{"num_hidden_layers": 8, "hidden_size": 128, "num_attention_heads": 4, "num_key_value_heads": 4, "head_dim": 32, "intermediate_size": 384, "vocab_size": 2263, "hidden_act": "tanh_gelu", "norm": "layernorm", "norm_place": "pre", "norm_eps": 1e-05, "positions": "learned", "qk_norm": false, "attn_scale": 0.177, "bias": "qkv", "tie_word_embeddings": true, "parallel_block": false, "init": "uniform", "init_std_qkv": 0.0371, "init_std_o": 0.0, "init_std_up": 0.0371, "init_std_down": 0.0, "optimizer": "adamw", "learning_rate": 0.00194, "lr_mult_up": 1.37, "beta1": 0.9, "beta2": 0.99, "lr_head": 0.00911, "max_grad_norm": 1.0, "warmup_steps": 272, "schedule": "cos", "final_lr_fraction": 0.0, "batch_tokens": 16384, "max_seq_len": 128, "doc_mask": false, "train_tokens": 124100000, "max_steps": 7575, "dataset": "wikipedia_en"}
Each number is 200 + 30 x the weight over its row's rms, rounded and kept within 0 to 999. Layers, rows and columns count from 0. The size before them is the row's rms in percent of the matrix's.

# k: layer 2 attention key, 128x128, rms 0.091, rows 67-95, columns 64-127
# q: layer 2 attention query, 128x128, rms 0.0921, rows 68-95, columns 64-127
# v: layer 2 attention value, 128x128, rms 0.0836, rows 64-87, columns 64-127
# o: layer 2 attention output (transposed), 128x128, rms 0.0763, rows 64-87, columns 64-127
k67,103,237,191,212,274,193,182,221,189,118,200,249,187,220,181,207,217,218,199,244,204,181,191,134,232,208,222,213,170,179,220,172,208,200,177,240,209,212,238,182,202,174,220,197,277,141,227,249,165,187,192,232,239,185,187,182,238,205,242,230,202,211,206,184,179
q68,094,232,218,148,254,141,181,171,214,201,210,220,141,216,188,214,215,183,247,164,202,223,159,210,191,227,188,111,169,236,160,132,196,190,237,247,217,178,179,165,236,160,250,256,204,169,245,240,201,196,193,168,199,182,243,206,194,146,187,210,213,214,227,193,182
k68,095,236,204,161,240,231,237,241,218,202,141,187,222,190,200,242,179,192,184,203,201,166,206,164,189,221,201,260,218,163,184,188,204,221,167,232,191,211,176,205,180,206,203,243,267,152,229,180,172,214,188,173,158,248,164,175,243,213,183,254,200,230,232,191,206
q69,101,170,226,177,179,251,185,197,198,171,215,184,178,193,203,274,253,221,177,151,186,186,191,180,193,177,187,189,225,189,190,153,197,172,179,118,129,192,286,192,209,234,183,207,204,228,176,199,247,203,227,154,246,234,184,190,196,189,190,197,235,228,154,197,248
k69,094,193,196,256,166,201,216,194,203,162,234,227,218,219,162,170,177,162,206,251,184,210,187,239,206,183,210,161,185,213,156,228,236,173,239,228,215,257,192,218,236,176,222,136,174,198,186,239,193,208,188,201,260,206,191,183,159,201,177,174,194,187,211,212,154
q70,112,153,190,182,199,162,142,215,232,188,182,140,168,148,201,210,188,243,180,215,209,185,204,175,163,245,181,260,188,175,217,177,238,246,185,254,220,200,200,193,238,276,218,193,205,160,209,152,220,159,183,236,217,198,160,205,211,219,265,158,234,205,209,172,194
k70,113,221,151,234,251,183,239,197,153,155,192,213,171,161,193,208,171,209,195,173,157,246,219,208,169,215,196,207,217,238,269,165,211,233,159,184,176,259,230,166,170,151,209,178,190,221,209,250,201,191,197,241,195,152,207,146,227,222,214,183,175,196,203,208,198
q71,111,225,215,175,200,247,196,137,237,208,192,203,125,185,197,224,221,201,194,204,190,162,229,218,219,252,206,169,220,208,214,160,276,176,154,214,146,247,210,208,182,231,273,205,184,188,208,145,231,177,233,261,188,197,187,161,182,178,150,243,192,214,229,184,184
k71,110,219,158,281,182,174,216,238,202,168,172,192,199,159,197,187,204,202,135,247,193,189,225,217,198,229,311,214,199,213,219,197,199,193,214,159,216,207,186,220,199,210,177,212,167,260,189,194,192,202,188,261,208,194,199,218,170,228,216,142,187,210,203,227,179
q72,114,242,187,243,157,232,270,153,193,249,233,188,210,229,202,165,181,179,194,228,175,177,172,213,222,208,242,156,242,166,254,261,196,185,203,252,169,237,182,206,180,185,248,172,187,187,222,164,215,240,219,199,175,220,160,187,191,216,145,206,184,197,221,207,207
k72,112,179,195,267,182,196,161,229,234,214,214,149,209,203,225,185,191,222,219,226,259,195,228,198,210,216,218,187,200,216,234,248,194,221,211,138,205,148,210,211,170,240,169,260,114,161,205,175,241,165,192,240,251,168,191,206,149,228,217,150,201,206,149,180,222
q73,119,230,156,224,196,184,242,202,215,262,239,193,230,225,205,168,188,178,208,224,218,194,175,212,245,190,227,158,212,166,203,216,192,211,239,269,216,177,151,218,189,139,215,213,205,174,233,185,195,214,219,249,156,214,183,248,187,214,136,217,186,203,240,227,168
k73,112,231,203,181,203,185,156,201,280,223,201,222,210,240,213,216,175,208,202,163,254,169,212,181,183,201,189,212,219,190,217,206,182,258,195,185,207,137,177,202,133,252,171,261,196,137,212,165,195,166,200,186,192,206,182,232,208,229,226,192,195,252,174,191,217
q74,099,218,127,244,215,168,239,204,228,202,177,198,222,192,183,183,183,136,237,207,214,226,158,222,262,197,182,175,206,241,190,187,159,205,171,216,222,241,142,186,169,137,208,193,223,205,254,242,127,205,207,224,197,243,173,209,172,241,200,207,195,195,202,159,131
k74,099,177,222,110,235,181,209,192,241,252,159,211,199,182,227,188,219,218,180,167,238,214,222,152,164,197,233,261,208,203,192,201,231,189,215,202,179,151,151,188,201,209,162,272,224,249,138,148,191,209,185,184,174,196,186,235,211,196,217,173,220,201,215,228,231
q75,114,227,251,174,190,183,162,231,280,207,231,203,172,136,220,169,198,211,210,234,236,203,206,251,267,175,287,172,195,195,196,204,249,191,221,160,221,189,171,242,188,189,177,180,200,175,176,239,150,171,203,188,198,210,230,243,206,224,227,154,166,161,224,172,200
k75,107,226,177,169,196,198,253,195,217,257,274,244,173,222,197,188,138,174,195,165,225,186,203,220,161,172,148,190,222,185,174,188,201,150,173,211,191,166,144,253,174,208,167,182,192,227,193,176,232,205,175,204,121,265,170,193,161,169,163,236,181,190,231,223,213
q76,097,190,205,154,224,172,147,186,232,189,185,197,166,151,231,201,226,249,254,193,214,206,235,194,197,195,232,215,192,245,193,168,224,207,213,155,211,159,218,176,221,185,197,254,204,196,213,177,222,212,217,203,209,207,176,179,203,185,297,111,233,225,206,210,219
k76,099,188,193,178,225,216,287,215,208,143,184,253,172,200,193,204,159,178,201,154,210,190,219,151,172,180,162,200,190,165,242,165,201,180,163,229,228,252,177,212,191,167,220,164,285,185,179,214,191,222,192,169,189,240,196,184,206,196,180,244,201,211,233,199,212
q77,087,189,202,216,212,224,181,196,160,197,232,156,221,207,240,217,192,238,196,156,228,191,184,188,219,229,201,248,209,163,235,221,155,197,183,137,189,169,245,206,204,285,138,169,211,186,185,158,236,205,198,182,201,230,174,188,236,256,225,192,167,204,115,183,249
k77,089,173,179,239,183,218,192,210,177,131,252,182,172,184,191,187,191,187,229,232,181,248,181,243,213,172,158,165,202,227,180,220,216,220,235,215,217,204,241,146,236,195,250,163,148,179,188,247,206,153,197,217,252,139,236,188,179,179,194,178,188,157,196,181,187
q78,097,229,248,179,198,155,232,148,187,246,267,158,182,179,237,174,135,180,254,201,211,194,134,240,210,194,221,202,198,194,202,229,164,205,216,209,216,143,221,154,201,172,188,196,164,170,226,169,228,223,204,173,175,173,188,204,213,163,170,174,217,215,202,236,263
k78,099,176,219,212,191,225,191,229,222,195,206,164,204,194,195,185,164,197,230,230,198,181,181,205,186,204,111,189,212,191,205,211,149,252,221,215,224,157,241,164,205,229,243,241,172,122,213,176,199,189,204,203,154,219,162,184,188,201,161,212,231,219,190,143,203
q79,105,163,213,184,229,160,190,213,187,203,189,183,231,219,214,237,195,175,188,133,201,238,234,212,195,230,181,208,168,222,164,176,168,211,186,184,215,192,194,208,206,214,143,179,193,192,208,177,183,220,152,143,202,195,229,202,212,134,219,256,134,189,187,220,214
k79,101,256,192,192,201,245,215,212,170,180,209,152,170,171,163,188,241,215,194,248,178,213,188,238,192,199,211,217,200,164,174,214,195,179,272,207,194,252,234,167,287,196,253,166,236,201,238,219,231,165,212,200,153,174,214,164,234,223,201,198,182,205,199,146,198
q80,101,207,211,200,183,262,213,181,152,190,207,201,189,225,186,236,236,211,211,127,177,213,157,206,174,182,191,181,281,250,204,178,186,126,194,148,133,234,230,232,201,183,226,166,206,222,202,196,211,197,223,166,222,191,190,191,200,201,173,205,209,200,161,187,193
k80,099,184,180,239,200,167,177,172,204,215,246,201,187,212,204,155,225,218,226,243,187,196,239,242,227,204,260,197,221,200,153,210,239,151,219,195,232,214,179,268,276,163,176,163,160,189,163,248,199,255,186,216,251,192,179,178,158,184,213,157,206,162,204,175,186
q81,085,165,225,188,204,273,185,186,141,219,191,199,236,219,172,186,222,241,154,181,161,208,223,121,161,178,198,241,243,173,244,226,202,226,182,208,195,237,235,192,224,265,217,168,199,221,187,162,234,160,194,179,233,225,192,173,210,177,200,204,219,222,178,190,203
k81,091,172,186,244,179,162,138,190,171,179,240,186,183,194,201,167,246,185,229,250,198,214,200,239,222,220,246,172,191,214,176,203,217,187,221,164,199,210,230,238,226,174,207,193,159,205,219,251,171,205,234,194,299,201,231,194,192,196,204,182,206,189,176,165,195
q82,112,195,180,205,189,234,175,234,171,181,137,192,261,283,190,240,230,250,156,170,158,180,259,174,145,178,171,293,189,229,188,218,193,209,168,172,231,199,192,195,206,230,171,220,211,224,201,158,178,243,195,206,192,193,185,171,198,160,227,211,173,186,189,252,175
k82,103,210,225,186,200,210,147,171,143,102,189,202,180,153,193,209,253,176,190,153,205,246,173,190,213,199,229,184,178,196,222,215,171,209,201,161,188,228,230,193,219,200,228,164,266,226,180,235,224,173,218,175,256,219,256,203,197,204,262,203,211,188,225,183,203
q83,100,169,222,179,197,245,170,160,191,208,234,185,159,235,230,222,222,220,178,183,196,192,242,192,203,193,197,237,180,168,194,206,230,179,181,111,184,199,251,208,195,277,166,173,207,212,179,137,261,220,193,193,216,188,188,176,192,208,194,232,194,217,108,217,244
k83,094,188,168,283,170,220,195,205,174,161,222,204,182,193,170,160,187,174,201,237,171,205,201,265,230,194,186,160,196,196,171,187,179,183,255,189,211,249,228,213,219,199,213,142,143,201,197,219,194,166,205,223,236,182,236,184,145,215,175,182,211,191,177,165,194
q84,103,206,209,224,193,132,223,191,235,192,235,182,179,147,196,137,155,137,255,258,254,209,159,227,235,207,228,222,139,200,171,207,160,231,216,237,266,218,137,163,178,197,210,202,199,193,228,200,163,178,179,223,177,173,198,244,176,223,207,169,195,188,239,167,180
k84,101,191,221,147,227,201,245,200,247,236,140,192,210,215,210,230,188,213,195,175,239,189,171,148,150,223,166,230,209,198,231,199,179,211,178,240,179,177,205,145,148,225,166,244,182,207,211,158,187,191,182,209,114,221,183,199,232,199,178,212,192,217,230,228,243
q85,103,201,233,178,190,181,207,251,205,154,193,225,169,121,181,158,242,228,229,208,197,190,193,228,208,182,218,181,226,231,190,163,224,183,221,226,219,224,163,238,208,172,233,200,197,188,225,257,150,179,219,234,186,210,231,225,213,221,249,140,202,176,289,173,159
k85,096,231,195,156,266,160,250,170,222,258,212,226,213,219,228,187,214,231,196,163,217,166,227,134,178,199,213,229,221,203,212,184,242,167,150,194,190,188,165,233,200,177,145,207,211,204,206,197,210,247,176,181,153,238,159,216,244,166,214,247,163,204,231,234,227
q86,101,163,199,223,181,245,190,217,173,218,197,173,229,234,253,260,184,208,176,212,186,191,231,173,206,179,166,216,221,148,228,252,191,218,181,179,185,180,250,215,182,262,135,147,190,214,165,166,273,195,196,164,216,211,177,188,207,203,188,228,199,244,100,220,270
k86,104,174,185,255,161,211,167,201,186,151,264,217,184,200,168,163,210,186,215,225,173,231,198,281,222,197,197,147,169,206,189,203,182,210,234,169,211,210,243,213,250,207,211,162,162,220,185,224,225,172,219,226,261,153,228,208,131,225,205,161,202,167,173,211,171
q87,126,213,199,194,175,238,177,235,246,215,195,210,219,246,199,176,217,242,151,262,207,160,233,182,226,185,273,221,187,139,256,214,262,218,223,186,187,188,201,253,183,220,213,196,209,193,170,174,200,178,219,236,187,192,167,219,187,246,227,161,181,201,206,216,186
k87,131,236,150,246,145,191,206,203,184,140,235,247,182,214,196,222,152,205,182,163,247,223,196,222,219,172,194,143,188,164,228,187,180,200,174,144,191,190,198,227,129,198,172,160,170,185,208,209,220,205,212,234,229,195,262,168,166,228,205,216,182,240,164,237,214
q88,105,207,204,223,209,193,260,191,181,163,173,175,205,191,186,195,160,193,271,186,176,177,120,160,164,202,139,203,205,217,161,186,151,189,197,218,183,250,208,161,213,218,238,218,196,228,193,229,224,197,174,209,197,126,182,222,204,204,145,204,255,232,166,135,190
k88,101,178,217,206,237,169,189,224,174,177,109,196,203,246,221,214,237,183,194,228,184,204,187,162,216,271,248,237,180,187,208,192,164,223,155,224,193,194,176,145,168,209,147,264,155,209,167,153,174,223,191,212,229,195,221,171,218,233,208,188,166,203,234,211,174
q89,109,186,212,275,143,233,209,188,215,196,241,171,204,144,185,175,201,187,189,255,217,181,229,248,218,181,198,221,223,174,230,221,200,196,132,156,206,247,205,161,160,266,157,120,196,216,202,177,178,184,199,222,225,221,151,204,180,246,237,183,203,179,170,174,205
k89,108,171,223,230,186,183,230,151,207,250,224,202,192,165,203,163,213,204,224,219,189,226,203,262,194,187,211,171,184,242,193,208,225,195,239,182,195,214,201,195,252,209,185,183,112,261,176,201,224,231,186,200,200,181,226,216,118,209,176,148,221,173,197,248,211
q90,109,207,190,212,198,211,214,150,214,231,272,210,181,186,202,234,221,197,182,198,222,200,217,228,247,187,220,184,199,185,231,191,204,187,222,171,176,189,255,161,202,200,171,196,203,160,206,177,252,223,235,201,188,240,146,188,189,236,223,200,199,217,152,189,266
k90,108,154,189,252,141,201,240,225,229,191,210,269,226,213,178,190,100,195,221,205,186,197,229,223,209,160,161,185,206,175,168,237,207,225,218,197,227,199,169,248,208,214,207,159,150,245,172,197,190,177,205,176,196,193,214,238,155,232,186,153,235,205,172,223,195
q91,101,175,218,200,189,199,216,138,213,243,193,190,142,164,213,219,262,192,185,198,180,194,225,206,180,209,152,196,259,242,179,151,232,159,153,234,218,218,192,222,236,212,234,167,215,222,237,180,205,186,202,230,209,202,218,173,227,161,187,241,227,182,182,226,210
k91,105,220,206,260,218,176,182,196,196,278,198,179,200,163,199,158,227,201,177,213,145,198,219,258,222,222,235,205,247,259,181,181,202,185,228,193,220,210,206,237,248,215,204,187,187,236,232,238,202,220,190,182,183,187,185,230,224,205,223,179,212,174,184,145,173
q92,117,182,216,173,208,240,185,175,157,182,188,207,205,245,203,233,249,215,179,146,148,203,241,167,164,154,190,229,207,249,180,199,181,196,165,121,165,205,253,191,205,215,170,196,219,254,174,183,221,209,215,169,245,185,192,147,198,189,223,193,225,195,118,206,229
k92,109,185,202,210,136,204,181,209,143,150,198,201,183,193,180,186,196,180,208,213,179,213,183,227,228,181,227,180,162,187,165,196,224,146,207,189,210,244,211,215,251,153,227,151,203,242,174,231,179,213,189,188,256,223,204,191,168,193,181,190,186,165,220,169,163
q93,098,194,177,193,236,171,134,229,229,150,166,184,149,177,211,220,219,208,224,138,245,184,163,188,208,193,178,208,179,217,145,174,172,175,220,124,218,142,217,199,225,215,167,287,225,213,191,214,228,200,211,187,206,192,220,238,215,207,235,187,232,254,170,164,199
k93,102,222,207,162,262,226,230,189,188,148,192,275,198,213,172,214,194,189,175,165,198,202,162,177,214,220,158,227,204,154,206,147,202,215,188,269,211,238,188,154,178,169,230,186,259,166,179,188,179,183,188,206,197,224,217,202,215,193,185,274,170,202,227,194,192
q94,109,159,241,220,139,271,197,154,195,204,227,181,201,188,197,179,223,187,200,254,182,193,245,192,207,203,189,221,216,182,193,193,226,189,133,161,199,262,217,187,193,260,161,112,178,207,189,179,163,169,175,214,233,217,199,160,181,226,203,211,204,165,170,210,186
k94,108,168,194,245,163,199,172,164,192,259,217,193,186,172,199,178,242,192,191,219,185,191,223,261,200,212,238,182,201,226,175,223,238,153,260,187,208,223,190,230,245,183,193,171,131,265,213,207,211,217,214,214,222,205,202,221,139,196,188,145,200,180,180,219,177
q95,107,221,178,185,252,105,214,235,228,182,180,207,209,194,163,172,192,165,235,195,208,205,181,217,242,218,216,150,153,245,192,187,156,201,230,216,219,189,163,210,204,126,251,214,246,193,206,229,136,203,211,215,164,193,229,219,206,197,224,187,154,189,251,176,161
k95,100,226,197,114,244,200,226,197,192,223,165,203,217,182,221,221,185,221,179,160,246,175,210,128,177,195,189,249,191,175,221,187,195,202,137,237,180,168,187,201,180,186,169,246,267,176,182,203,184,214,170,197,134,227,200,205,251,199,196,261,179,221,233,201,213
v64,080,190,188,217,193,201,160,164,237,225,214,212,201,183,223,202,223,210,240,160,230,180,197,179,166,183,150,216,268,220,121,191,219,190,179,230,170,194,196,241,277,182,226,208,184,247,206,233,198,189,197,159,217,147,196,254,225,230,169,262,264,207,238,167,196
o64,076,197,223,195,208,225,244,209,189,220,205,198,232,233,191,156,175,212,182,225,184,206,178,258,159,176,257,212,176,201,199,220,215,215,221,248,186,194,218,237,178,218,201,175,187,174,168,245,265,138,165,187,177,241,187,157,163,211,221,157,230,210,245,190,223
v65,080,195,157,225,212,173,247,201,169,177,183,240,227,144,160,239,207,189,219,197,209,208,179,171,187,199,138,166,191,249,228,226,228,222,180,182,219,199,218,164,205,263,176,199,202,267,191,218,165,176,194,228,140,223,163,203,194,209,232,161,266,195,180,193,210
o65,081,221,210,194,175,184,222,226,186,193,184,190,234,226,168,171,171,236,172,198,176,219,184,182,186,204,201,199,215,186,144,195,267,186,224,165,218,198,242,206,238,247,251,213,201,155,156,177,185,243,222,213,247,155,225,250,192,231,201,179,227,255,257,172,178
v66,078,202,185,182,244,286,141,177,256,227,170,208,212,304,224,220,230,159,194,193,214,214,188,206,242,206,201,173,193,209,229,213,164,237,167,201,170,188,212,236,144,179,202,227,197,174,234,144,165,210,244,178,208,233,202,212,169,239,196,197,210,201,228,167,192
o66,075,201,166,205,184,243,167,186,140,203,204,214,229,170,230,219,206,189,173,206,192,216,228,261,196,204,209,206,174,220,151,215,186,160,205,214,167,189,189,239,183,205,155,208,187,200,206,176,212,175,209,205,159,198,205,181,249,216,216,198,198,99,165,206,220
v67,084,157,224,205,211,207,198,213,209,170,217,153,206,197,197,213,200,145,152,171,220,200,161,199,213,203,187,189,207,211,183,235,210,193,236,252,177,245,233,149,234,220,222,182,197,135,212,138,252,137,206,136,202,237,185,201,212,226,143,181,198,227,216,151,190
o67,083,207,228,166,217,241,205,175,206,186,230,208,206,187,223,191,233,177,210,268,217,169,135,168,217,206,203,211,196,209,186,189,181,189,181,235,164,283,151,161,174,149,166,173,179,240,227,199,139,213,201,232,213,235,205,186,131,166,161,222,160,214,124,210,182
v68,084,244,251,216,184,199,215,215,158,211,196,163,222,205,217,197,240,188,225,162,181,233,182,226,210,249,145,238,186,183,239,154,201,173,218,173,190,223,215,229,202,191,212,197,196,171,273,218,243,187,198,235,143,131,192,161,218,144,234,232,180,208,224,223,166
o68,079,209,259,219,236,165,159,219,203,201,188,223,159,184,181,225,203,222,199,195,181,194,216,168,223,184,206,213,216,192,211,157,158,228,190,196,214,245,216,149,248,174,208,241,160,142,122,160,179,204,225,148,212,237,235,249,223,203,168,221,186,192,155,210,193
v69,090,190,177,202,212,190,283,222,198,236,151,163,247,228,217,213,185,234,216,206,208,199,213,184,215,175,212,210,246,173,213,259,192,278,219,197,238,190,163,196,122,220,205,199,225,197,169,166,173,237,186,228,181,269,221,256,184,198,231,180,157,187,180,181,207
o69,092,180,199,200,184,171,195,185,181,195,187,222,269,176,202,218,188,253,206,172,176,216,199,149,172,252,178,186,181,213,151,198,234,164,176,168,232,152,240,204,187,249,171,216,215,183,214,184,240,191,202,195,200,149,227,185,289,232,198,213,189,260,209,180,195
v70,093,238,205,201,176,175,174,228,181,161,187,292,183,219,190,208,180,227,151,235,124,158,216,158,169,244,217,159,172,244,217,182,266,195,178,191,210,205,188,233,196,221,212,199,221,211,175,223,154,209,237,197,199,187,231,158,208,147,205,212,225,208,200,201,203
o70,099,188,171,200,184,231,199,186,181,257,170,192,206,259,188,215,188,221,167,166,219,216,217,216,172,197,190,196,228,197,274,174,182,199,137,162,200,216,217,210,205,176,165,272,245,209,217,228,192,224,189,220,231,184,183,245,172,217,229,211,210,198,181,187,181
v71,083,237,199,257,179,193,159,170,207,207,151,227,205,247,201,179,188,185,224,242,199,232,179,184,262,235,218,228,157,195,228,197,184,195,235,201,251,167,165,200,124,214,147,191,199,217,168,197,198,209,218,252,206,206,251,167,189,257,240,187,117,209,216,193,174
o71,085,216,203,201,203,155,204,218,200,150,164,159,181,161,181,240,192,170,241,140,225,206,214,136,181,211,168,190,198,189,237,189,165,214,240,185,195,129,194,214,212,230,221,233,203,259,221,149,156,189,217,199,232,156,193,183,255,205,227,217,220,141,207,196,250
v72,085,191,216,199,186,180,242,210,158,213,243,186,203,214,235,247,201,199,190,202,224,244,198,234,225,136,220,183,162,168,230,284,171,236,209,172,222,186,183,197,202,196,172,206,185,210,201,165,230,179,161,192,183,264,236,258,214,198,231,167,150,201,203,200,245
o72,093,202,235,176,217,190,202,175,216,161,220,183,209,159,221,161,224,202,226,201,215,165,176,134,227,260,165,180,200,217,138,194,241,160,216,154,202,178,194,177,191,222,210,115,172,218,236,167,221,200,199,206,210,187,215,161,263,200,162,231,188,248,128,175,208
v73,081,238,221,228,191,209,251,146,195,242,243,189,205,278,203,213,212,163,218,186,187,205,195,172,182,220,164,242,191,226,187,204,156,169,211,197,246,195,172,156,192,249,210,199,204,202,188,122,228,256,146,216,185,239,141,181,208,197,149,224,160,201,176,240,200
o73,089,184,206,234,218,154,158,246,207,182,205,198,217,235,195,225,217,184,244,203,224,219,165,203,154,145,168,226,204,172,252,179,184,199,219,253,244,196,241,171,177,185,151,193,203,155,182,234,191,150,221,165,152,194,244,233,220,186,214,209,168,159,233,219,201
v74,066,204,227,191,177,232,213,183,152,233,231,179,284,205,231,220,207,229,211,196,205,232,180,195,251,113,258,152,224,204,259,264,135,231,188,186,215,191,193,228,149,148,173,208,209,203,238,214,221,228,250,244,185,172,188,221,224,194,207,191,163,180,196,224,196
o74,078,182,227,186,237,215,208,166,214,210,216,211,182,148,221,164,216,177,211,194,211,145,203,162,202,261,168,182,193,259,148,187,218,159,198,153,173,169,196,196,217,197,211,140,194,268,263,178,203,196,205,209,233,200,220,148,249,204,178,233,187,231,128,166,222
v75,105,202,146,207,232,219,216,215,154,210,187,220,214,247,219,234,221,258,231,142,177,198,185,211,151,184,149,172,158,179,190,163,185,193,199,171,196,195,224,198,185,238,214,217,193,202,270,149,226,206,231,247,210,221,155,233,209,141,239,222,205,220,208,196,156
o75,108,183,222,261,220,215,153,201,197,178,210,194,171,168,208,176,252,219,155,195,187,215,211,205,230,190,215,206,216,216,162,156,208,198,217,201,179,258,182,160,233,141,182,206,203,159,164,163,216,189,185,208,154,228,212,203,224,248,144,266,178,170,166,235,153
v76,106,181,187,186,192,221,183,272,187,177,169,203,233,217,197,184,207,229,210,214,210,184,191,195,203,201,197,192,195,217,242,228,208,250,216,205,205,184,283,246,214,193,255,215,197,163,185,174,202,121,220,186,240,176,184,229,225,221,221,151,213,207,216,160,182
o76,109,207,194,163,206,206,179,181,139,216,207,185,218,145,193,209,203,241,165,204,174,213,247,178,234,193,214,213,239,232,178,184,213,149,144,156,144,236,167,178,204,211,148,231,179,211,232,151,178,251,194,216,221,179,196,201,196,213,152,241,167,207,146,212,168
v77,076,180,196,217,246,211,242,185,172,187,197,174,200,219,202,243,194,237,192,131,213,211,190,248,176,144,164,181,200,177,218,206,154,196,234,174,207,202,218,172,196,213,167,208,189,197,204,189,228,164,197,208,176,213,174,247,215,223,216,168,207,189,194,142,175
o77,088,213,228,218,203,200,197,194,217,155,214,201,200,129,197,170,217,209,196,220,186,183,180,160,240,251,202,188,197,215,120,180,260,199,230,179,199,196,177,167,203,222,227,150,183,192,208,155,220,208,200,207,192,196,240,164,249,227,145,246,180,241,179,204,181
v78,084,180,153,204,242,162,211,225,241,212,196,145,201,239,183,149,215,227,216,194,202,194,138,179,166,214,196,187,180,217,201,205,187,240,197,215,178,187,187,239,181,213,257,200,204,175,198,226,198,148,234,204,232,156,205,263,212,185,247,197,179,227,209,178,159
o78,086,205,197,209,176,224,176,193,133,179,213,169,237,126,192,208,227,256,158,184,191,240,236,194,180,197,204,211,208,242,212,197,221,191,197,177,199,241,213,154,224,210,179,246,196,185,191,127,185,257,182,222,186,158,189,187,216,256,156,253,220,225,224,183,138
v79,096,213,195,186,188,201,227,162,180,241,228,187,215,191,186,200,167,245,142,198,193,202,212,226,217,206,243,191,262,176,203,267,249,157,167,208,190,181,250,268,211,208,230,199,207,175,218,150,239,281,215,181,190,204,219,239,202,178,200,228,185,211,159,160,228
o79,101,170,202,182,209,211,215,139,185,244,192,243,187,233,167,190,190,214,203,200,216,183,212,168,180,211,159,162,202,207,231,198,199,214,161,164,237,162,203,186,190,184,119,206,190,209,251,273,279,174,197,176,158,176,245,162,254,188,179,235,178,218,181,198,194
v80,082,206,219,189,196,165,214,277,168,187,200,205,205,173,155,195,200,248,188,183,172,202,198,177,173,195,206,164,170,227,253,201,236,187,180,224,134,193,248,242,235,183,244,200,217,214,186,260,199,170,231,151,187,113,169,187,220,203,187,202,206,195,222,216,154
o80,093,206,205,198,181,227,186,178,165,228,186,206,181,195,177,188,235,239,151,224,217,222,204,230,213,203,198,225,206,238,230,185,201,173,160,146,163,278,224,188,224,139,209,244,208,217,188,168,150,252,178,225,234,208,198,233,152,200,136,206,197,205,152,173,152
v81,095,182,153,192,231,224,232,209,246,251,188,217,189,222,214,190,201,214,203,205,201,122,218,190,214,193,206,223,270,212,241,180,141,186,130,191,196,154,182,220,179,211,241,209,203,128,256,227,176,233,245,250,238,196,160,264,175,174,257,232,191,220,172,200,220
o81,097,174,173,213,223,248,186,164,197,217,215,212,210,192,232,175,198,159,194,137,158,203,251,228,149,206,171,193,202,224,154,239,165,197,216,189,172,187,198,245,238,189,134,196,194,236,252,206,227,201,179,184,160,226,203,142,249,188,216,178,210,153,229,219,190
v82,085,216,212,204,222,235,218,190,172,209,222,207,228,163,217,263,158,279,189,156,189,199,187,190,209,155,182,163,218,207,181,174,228,175,194,187,152,196,237,228,258,175,189,213,215,218,249,238,217,181,260,146,219,200,172,214,196,211,191,195,238,234,190,233,188
o82,096,179,239,214,226,249,225,158,227,221,201,225,134,205,199,124,230,149,196,239,227,166,168,229,197,215,180,193,219,236,178,207,196,169,218,165,161,248,186,203,229,141,223,183,203,257,234,209,191,193,178,222,213,247,211,184,164,180,174,219,199,198,159,198,191
v83,076,213,218,156,210,251,172,153,197,243,157,243,168,182,191,150,167,221,247,231,246,231,202,194,188,197,223,264,226,138,186,196,170,204,194,232,179,222,188,226,212,151,193,218,175,177,147,240,159,219,203,220,179,206,254,212,181,169,181,238,174,187,214,183,222
o83,082,208,199,199,169,189,226,196,228,166,143,219,252,194,211,282,154,204,223,214,180,219,238,243,220,192,227,171,159,164,163,263,185,248,180,163,196,139,210,245,188,261,226,184,176,174,165,228,224,157,231,176,203,166,229,155,222,208,216,175,222,178,267,240,242
v84,091,199,213,202,184,176,146,192,204,195,190,224,178,156,197,196,191,208,221,217,235,202,192,182,233,222,203,175,191,205,219,216,265,115,154,197,209,186,178,233,247,141,196,194,174,219,176,236,194,231,150,164,177,204,186,151,208,210,193,250,207,187,227,203,168
o84,082,250,166,166,170,223,257,195,186,174,226,176,173,229,221,187,161,176,195,225,185,212,190,281,200,239,203,188,177,205,245,198,179,230,230,168,199,211,225,238,150,234,213,156,171,219,237,226,185,212,207,212,230,178,164,162,161,154,199,146,191,194,195,191,227
v85,092,198,223,198,179,202,175,198,232,198,147,218,180,138,192,180,172,224,248,252,237,200,206,199,257,187,212,263,209,192,240,180,216,224,195,202,195,210,174,219,214,141,170,196,174,149,157,229,216,197,218,223,211,182,264,179,214,239,165,170,199,198,190,208,208
o85,092,213,212,188,191,221,254,171,244,202,213,189,162,145,241,201,147,142,236,193,189,176,210,201,196,220,210,182,176,201,195,259,146,203,222,183,177,175,173,223,215,234,228,180,208,273,247,189,174,192,213,194,272,192,163,159,181,180,275,148,212,213,201,221,255
v86,083,227,176,205,230,226,231,162,126,169,175,129,236,231,185,252,192,211,193,188,208,260,197,168,160,159,218,179,177,191,256,225,188,235,235,198,192,240,270,114,161,232,191,182,216,171,169,155,245,204,180,178,186,208,176,189,206,268,235,186,133,247,164,183,181
o86,084,210,229,218,168,193,201,203,204,118,210,200,169,142,206,186,224,181,214,271,213,183,176,158,247,229,157,196,190,207,182,152,234,191,206,170,197,244,179,163,207,178,222,165,212,235,210,168,112,222,268,214,197,176,268,167,215,212,168,239,181,229,210,197,165
v87,094,241,145,222,241,181,205,230,136,214,197,230,171,232,188,212,204,228,206,172,172,221,184,166,193,176,142,190,172,212,204,195,207,172,170,206,205,202,206,217,206,186,227,205,192,259,229,189,197,197,203,218,216,170,189,254,197,136,241,251,160,233,216,207,177
o87,095,218,194,237,177,196,173,188,200,164,215,151,189,136,228,182,221,195,172,208,191,223,242,222,218,204,189,166,212,198,197,142,232,204,215,163,195,250,190,159,228,175,187,208,200,159,184,150,174,249,215,202,209,214,244,183,228,283,179,229,196,164,184,224,171